{
  "n_layer": 8,
  "d_model": 320,
  "n_head": 5,
  "n_kv_head": 5,
  "head_dim": 64,
  "d_mlp": 1280,
  "vocab_size": 8192,
  "activation": "squared_relu",
  "norm": "rmsnorm",
  "norm_place": "pre",
  "norm_eps": 1e-06,
  "positions": "rope",
  "rope_base": 10000.0,
  "rope_fraction": 1.0,
  "qk_norm": true,
  "attn_scale": 0.169,
  "bias": "none",
  "tie_embeddings": false,
  "parallel_block": false,
  "extras": ["capped logits"],
  "init": "orth",
  "init_std_qkv": 0.0283,
  "init_std_o": 0.0,
  "init_std_up": 0.0283,
  "init_std_down": 0.0,
  "optimizer": "soap_variant",
  "lr": 0.00359,
  "lr_mult_qkv": 0.4,
  "beta1": 0.95,
  "beta2": 0.99,
  "lr_head": 0.00907,
  "warmup_steps": 127,
  "schedule": "wsd",
  "decay_fraction": 0.663,
  "decay_shape": "linear",
  "final_lr_fraction": 0.05,
  "batch_tokens": 131072,
  "seq_len": 512,
  "doc_mask": false,
  "train_tokens": 293100000,
  "steps": 2237,
  "dataset": "wikipedia_en"
}
Each number is 128 + 32 x the weight over its row's rms, rounded and kept within 0 to 255. Layers, rows and columns count from 0. Numbers have three digits each. The size before them is the row's rms in percent of the matrix's.

# layer 3 MLP down (transposed), 1280x320, rms 0.0858, rows 166-261, columns 160-191
102:139046219115109199167223122048094154134147078119085097127111136141147144093121115166129153107134
103:127110152134093131146080124120139081179135121140123100097138145128126127102088141164087079152119
107:113141101186157128205098111111044118134206111063137135120154085145155123128101079201116188100161
092:149133113125164130115118145169151092129078205138106132103133127126168154119168121124191078148114
092:125138072053146152201136119131121123053154170173200161154137170122109150137106137145240160083145
113:133136052131101162126123120160138133146089111065124108171052121091052105115122098084123149124032
085:158131110111094151153116117122097143120130131163143152115122133136109102108148109108218123112119
093:142083122118109158174115138098161102217137062094082082127102098103100139193184167087191072149119
096:065132102129154154102117122124136168174170177093122157138144074134097028152105089153150125065085
102:122165160083102112063128099136097188133041075051111157191155158087180125197075140123176105117114
100:137150137085059192152075087103094101116105065154104078079180149117152188163083118099120126083114
100:128110118056116168082129162136098148095149121149210129124164142139174132122118099108104067183125
095:114090168192171112109166125134082162145129249099125076130146164193151174161157115158143115128134
119:138138170113151131107130095166098180182141138083130130100153136111165068179084099100107193122175
086:133151109044128139093100104069114140115145187096089095117117142166067136123119115074108136142127
117:118131090150159128088100066091210169100142142115166071131098086158108137094150084139147127102198
106:110078133101110178143136132059120168088106209120128163108160184152112117116059143165110101156149
105:151088120115103084118085163162110165124142147090109129085159145116119140151094160165255169170101
104:122120083115138140193153198129113074179125172095093190154130182138130153124073129139138148131112
103:111142097094101156102100145094165091109100086079178140110125055085117103118078082165123112137167
100:141123166111091126086159075158122142170068069153099154164162158138111143128102064127153152139113
105:141138129131151076114139132164144124134135135092124155129048138149096111123065150101134162104093
089:155095144107114124117152172156130117195168193179166154074114134116056096131184111160202097142136
105:075101096126089125128108102105139145140167174099071094129163100127213154158101110115170130131113
085:165127143096156135080148134093084105157131183114119142103097133129212129169053094154141060084158
105:138092173137191100180083088102102142141150129120141103060173104121124122123053142124088087137107
102:102150122147108125118109148134181127130130093116099097050087162241165107130096058097109122144134
105:194084125150149111181169090116120125171174129198155131053158133120145097086128187109127126127083
110:175099156107123143148164097109145088159136118103066162096102084108077116071133064169131143103105
093:137156141078138111130115109119150097170140196132104112086157045103140132102094145145119165140112
093:108154166112090151120122070154131080170115152101141122119132106164162111119117113102215144087139
108:140150075072134053153131122110142122101176160132082135140151118085112107092168121121078143146154
100:153129097050071120132096115108092100067091131143146136178173102100171155101162062150191079150130
107:147140115112145117079086140113158093118154135093147115117141151176108131141155087117114097085117
114:151147147098091113106145134172129163165095181121136101140167115140054113115131102161119179133037
100:117119130079125177112124113131162097115127059157190172096090098071153130174143134114133145174159
099:136140089099123128177093134115096108160163116152175148135158101102133102124106164134172126086171
109:109161099141153155118133117143118137086133113115151100108110165139096058113145037146182132088093
106:195110123135098129078129118185105139144059146108118169099139087106184136074167092129147166128098
039:152202147155161099152133133123162040077165086096117061087156115143150127133129151161223130153137
087:122142121098147149108108088022132087158097233094125142097129152096122115118121136163180121129123
096:114124150089144123137197088105089146126127199132094219119116209113126083115111096107112140086121
101:148202094131114150105125103118179144061150132135169132066136136091099113073105118157129201137104
047:175168151108052144164149099118090122164088135128154110118194108090091155124123221145149186149125
103:199109045159137144138148114165107083149143122140067154122131148165141120135191060151135182095137
103:125077126157135121116099161183184100131156142178100094096135165117177154108129141118074119111182
102:116164167139131103090111143088148061055148090105155125135149100162140172110088081100132116103126
090:129108151165115122177102060126175095142181123108131076113168133149121126152081175145255161142084
104:178120135035117152067080124104139184135075169108086120129115119147146081102098113113148172116155
076:114106108148114157126084115109200094151139143137150133097094109178142110175087143097255104103146
107:106083111123123161151122111096075103130123112069112089128140038125119134094089078133186127122173
106:107138157098175127138161082072087180127132140122089151081142190123131170181134092105150132146136
089:065113125132118175169217128161129148166200126132106152110140177119138099171142122139203119109153
112:099186072098138178114149171092093098067092096168110088133097123045142138175124078143123147084108
091:115101155181130098184126153123096072101141172076132094149104085126093148172148123120175133049158
086:099152172158169094122142125120141128119167109150135192121104105131128170179091103075219122066097
085:133122149096102164088054136127127147155161137165146118137117203126167142132070141137146093142113
106:081130084147184135152144127187057129087122162086155150098095122170174171168118141126158100143070
092:127158168118132065126055113097123136116130092166125138123110117108140101129077125108147050095165
108:079137153169104139149139127147098146141134123088111089162132074073120104144137166131144132111121
094:149102136109153076165115126120183087146168184134119113079118147094188118167037113160255091144123
098:154165128113142096148152115083132167149074087110137194133066075174100160134155141140148105111162
092:197135179141132093124093120143049126114169154190093076161131091141079127152172155101122178071162
107:142034153173113135118067086110157151202157110154182093132076156133182152168164194094099177114094
082:103098171123116112163147141063142094164160084123145161098152137122083119107138174128255099118145
110:184132120102179077139113115120116125085156139117125118094107161101133118124130094124107127142191
087:106160113117156100126116149086091132052100170151137122104094156129111116174122157098150174104097
114:119155120093137054131133121164088101114105088120124166137135118121096137094115107139123149126122
095:082103081083152085145139137141153161117127166189106116086139106121169146187104023177161212110109
099:065131120175136120084150118136125148154092045160096123116100131180156158158098085104055155114077
095:097056107142169079168075145072118171073091218145130149149142112135148068120115159209147072105081
106:169106069121099200202154144130132146123137113148110145100189157131134156173104115085165125176149
100:157111093171203090138141077160084144126107146154147163093144102069161112080178127106125188115138
098:183107169120133158092151143122125137088154169076149099087116114136132098115122178119192121098102
096:085175106200169157164153131168150149139141217180099137129158078154160105135067102131255126165144
091:132143134157129115126078089102119116068123077122154164105119070129110095137149118118181110080180
110:172164112100071114103150128102123108146097164114137128093111138133157131127163176116173083086065
101:109115172147184144119118151199152111098131044130155192093062198117136122140094105151163181134127
095:139057133128088120126090049121120123118160084205161126121126148088141012122105083080118140128097
105:131148117101088106169102193145150165095123104101107188169094129140155108104102183074122083107131
089:107091150153164148162065149008116102134154145079154131071134165118160126149121172165191141114091
088:083144147139064125137132113126110198130166121076134154111136179114121149105121131070208186040121
098:169122089137113139110075066152145107135151125015152175115114122109137132142091135116231175131106
107:124108125154140173149109109145122165131121097132173157107164144128080173116152110165121131110118
091:130110170113141155140109101069165132114158142090120095056089110203183134092137155155105051153128
032:111080126147168184128104107062172064074121227101067127104150161127065132179106138108123181113112
113:041097136130106103152113156145139122074145098183082167087153136078188095139104143105181146077178
098:140108090131166138173125076156138135057126110135111083145168152166172128209119113100119081137119
096:156150135192118093157051138130160073106134136150141071128135104146117168107133070128164145132136
103:099168130129152129099114109171119143130149112145124130143094132092140166139155082125125124173158
101:122125106092144122147118112131098128124083172061149076123137075120084111112107178113183117106102
093:156139099117114164128141195108197165138166118053199145078111170155154103131084121144140111128168
102:129053157176108118113139153117089131124127127177163147109106170143145132108122141125162127135092
103:164058125190137145113090165115160120184105103082108167085104063129187106172127181112090142134096
099:114078119118122075134120131098148151164165117099079118101109119128126042083160124169112155096168
095:122089152110084210107131149064126127160112101131190084108160095166125134175164176082172089059112
# layer 3 MLP up, 1280x320, rms 0.097, rows 167-262, columns 160-191
108:142170116135057147129118143100136158140106109138114120123124113221069159105089157162148118101096
110:088101125142131107087105138063045103137130119162126143161143137091112108115096094107101087082074
095:168148077110157138168105119147152081145147152201135147099056118101121096143137138094147119117107
096:139102156135166174106155161184121115136097112088134128101156176115203104132088173085112095192146
103:163154152143116166139127149133074141139121127091105168200239095121091166075132129098112133070164
091:174124117082144127127082109131087066098121137119131120148128100118127111133137093126168129079126
101:134142142083194124086157127178073129115133153116126139178128109121118152164157180120107121134181
091:111105193104148098119115105151153111090074123113152150101089171133169110172156126180147113101108
101:102135151110154150157091195116150103101140085147143142130141108081165181078194102196086141156120
105:151136156130099121117139107131106097094120133101103094141164147153120107133107118161111156126116
109:086135126141148090151138121107150080149064139036198165130127112204153134148134091089138111170109
110:123082102103180105157151068126101126083091193100173213163159100102136123149109094109103178069142
111:098135120135124133148159151157183137115100108098131067119165136115075133144116156067098126098124
087:167103125120111109153140087133082143097136107152161121152139128054085090090177154058118063143149
112:133131129086130085115133118110144136146082151134081081102132137086136169104136143083122104105107
111:113148131097141151136109166095083157182197139168100116161156131152125130109110168091160097120128
105:097097148130145117170142113162077076143097142140126162218148145136096140115168098125086096148120
098:107167130122176124123110130163193165141090155124164119130114095113106087099154124079100145125063
108:134140132097099114110074089082112149131139158048149174130082139124081131127151109172121180121121
103:145117133164162103126098107117086139160117127049114102102120146151156147102102139066129133119158
108:199151119149172219183121108149121188186094156134108137211099089096103088097140150125142125150140
098:120132151183127139122106084149145102165123152135184101138187090110136163151186104097139073154140
111:157168107113137084155083103138084109124075163142109134171138146134107122116132169126146074169164
092:095127082143165128158059126128150112086137108093148117088067089168112113143181103145124160128152
104:099146105130202121201161105103119168136147130158098062143094158081132123154112112093139083120156
094:174151107138153114102121145154166138159158097149125106130181175131131114149156099180106182142146
107:154198081166141133169118169140150161134059128171141128079134126143153099103138139131143153174114
113:125115205098149125118106100065105083154154074160087141119210076134086111135109157181127066118148
093:105105155140164134083130059166078114159126191175160182147084138157132174091116159161129150090161
097:152160127108130117104123111119135083109142177090146106151170157147075182168168133159110070084161
113:129150147140114163157206136100083150102099101117118157137105178156174077107135186182158147186142
112:142171158116140106137141095125096151082121136137066127152158131101093050170175109105066135111125
104:135097122117123078091144105097164084154117117112153131091097112135136134101150151157119144152141
111:093100148075049135134130118097100189121104096118117105133161165128135112100158095142091134135110
093:116090144084119114155120095096144085121114092123126145184170155102103106107059094133107085078136
114:119135082068197098116167112112079110105138113122136130055158130133149123117075123095122208075155
109:125068137157204136110193191117114141156123134133133159143155145121107090149149107128143107138115
102:104120164124070142071117179141130142187132112106107094089094108113091109096184169100039190085139
047:170120147172140157145098152132066112162076137079144112132088130114091066110133101091162114128142
088:104140124137110127133169134111116179135120195168063189149098108179176152105163146107145125151170
094:092145127144110153095139202141152118183132176112059139138082136136184135136094151064109153171140
100:157151179112093115117179106067098086085100096155185161100143086130072066126153079102133128153102
054:051109130123142146090150096168122094093083149165169164121120151124147135118104177133120126154112
097:176130132198169097061132122141085098232125102140154120142164147168111183070156131124130122136123
097:131143151090110104082113130140074093117115115141133126158183096132146131093110142120043166168107
101:137109114167104054124083104140128096098145102090127114089093094136086206118108168112128120124145
092:162098178178078177117153135077118128155173094135057117128115139149148116090115087160207158130097
100:124181204158108178165086177135051099126090112207134155151110115180141144114123169121099135156107
085:162156135072163129168142146168101096169166169086104180122110113103148112139142102133094122144073
101:168188134153101161075100127056165143143137105164108111115153085157166133121179156099134135079100
111:101193155115107064103139126082139160149114131118153150151109128082098096103190125079125109111159
098:103174106117141113163142115109107121132106136140097138128121099202121126114159142135096103126078
108:117152137123233134141129126169118157125086172110080092171148124128101169114121139100151124094149
089:126145123151147135148133130152158165072122093121099107134087115111149109113070123141138137203121
089:163138123149149174120117136145082120217163121140135124088118085107118086153113126082143144146120
090:134122151095152164110218069143129178118154171156124093174124222144114174072092125128146123222091
087:083167123111079150148090147166117122114175114075151099179156145090204085182174091112067179102132
100:140081159145108106161149122126120087113150141143139079136101131107065090148077136134104110172087
104:151126126136147133137151140122147169125132083113131116110096154110108162112156172173131139090142
090:099098108126104154097075144197080105156161127155127120124154180109128128121112155172101105146153
099:173183132128138136178129151135152065148163109097104096097166128104121138119134150146113115122122
095:146140143144123168140109152172072118116116101172077126151121119121078165158063123147116135083090
100:126125152115137104162142093106127137116108117093181208088092122090130081106187158135089127100138
085:146129149116186161145068128089135123102095139138118148141114149123142139201160159162128132148114
113:244111102100146174124126097131117102151103162126126128161155145130104146103101134123126118166095
092:160127093136073079163177127091163084133126158159165078118100087129136097135135100124120138121119
109:078150100143094143106144078132088119099132144054137116134141171168126142102067129118115098108104
087:081184060170093104079135118090083144078126111134170124125118134157115101186137116107151076118202
109:102150158165148182073141138131095108059154158128138190087173147115132157123106108092131155117099
099:063108106085132102082141150077133084147099106134138125117161099181161144059127128138092112151050
099:154200108126144109123169112172155118119121134139135141098173129146110149195108150139099152157171
097:124071135199101127123122139163186112171152097027130117112160195165071126107116106136116174179153
094:122072138135160151109173124172086123094118147144209152164133125141086096111120052095147162117113
108:114133138132178110183107131093087095142192112099190146159181142152131113140176098110131140121099
101:091134119184146139180138073131164116083109091146157069066157050168168154130137148151107131125127
111:099151128150130072178112209082079114179111120194143112154116103139044122131135095093126116116127
094:147157161090130135147120115165123135139080139110105093167059127139103150115155155144153074126148
107:100131116127040131172176141125159162129096160122159138164114127075133146188148108099107101167137
112:156095123179132159149083118154102073127151160070163162122113141081104075129173121106112130202124
115:114168112069131117137148158207112097186129134160133143098107132097133183112151152133129143214146
088:134051152167091133120114110173108103180110109072154121167109093048168130169162124112114137109158
099:140106116151139130112149143089101131145118099119168125167113065158139175103144117116182187123074
110:130141109162180134074136088129087112078104112187088204112161145119132147128180151123139104129107
104:143149153133107160091142159116148165140128093125166082149179085196148154130103119164116075105106
046:158137091084137182146191096090122113124098163174161120098112148111111157176124177182145198103090
112:108077143116080148139146156133070093140125114145103094105095100107186120098149109082116118128135
093:136117122085143151142078126150065098148140103080113125108233116097152196087131145109154093101126
093:084108109135136129176166076114102101119124125137130152160129109187090146083038110094081152114163
104:124097118141180094151139128137184115192136095136169133084103099171090118099124124149092109100095
101:129114122091128152164115137085144051111162200153123147157139091137089186055119118159142163075095
104:087104183114122101106196121153149090102107139120122102151172115186195161116083157111098095140134
104:104100108135153117136063122110016099132148111135085175101184093139173135095130117102120181117107
103:089129075117147177127156090123161140133207117147149152122141074068068144141137172141075140111078
102:094179167149124116181164138097083148181105129114076126151152090133120042150177157176125114130168
104:173129122121176168105127147070100078133160090173184131100167086113094154145136137138107149060160
110:113116153082113133105140134131149083138166101152183073073201148120130152118101161065157129102134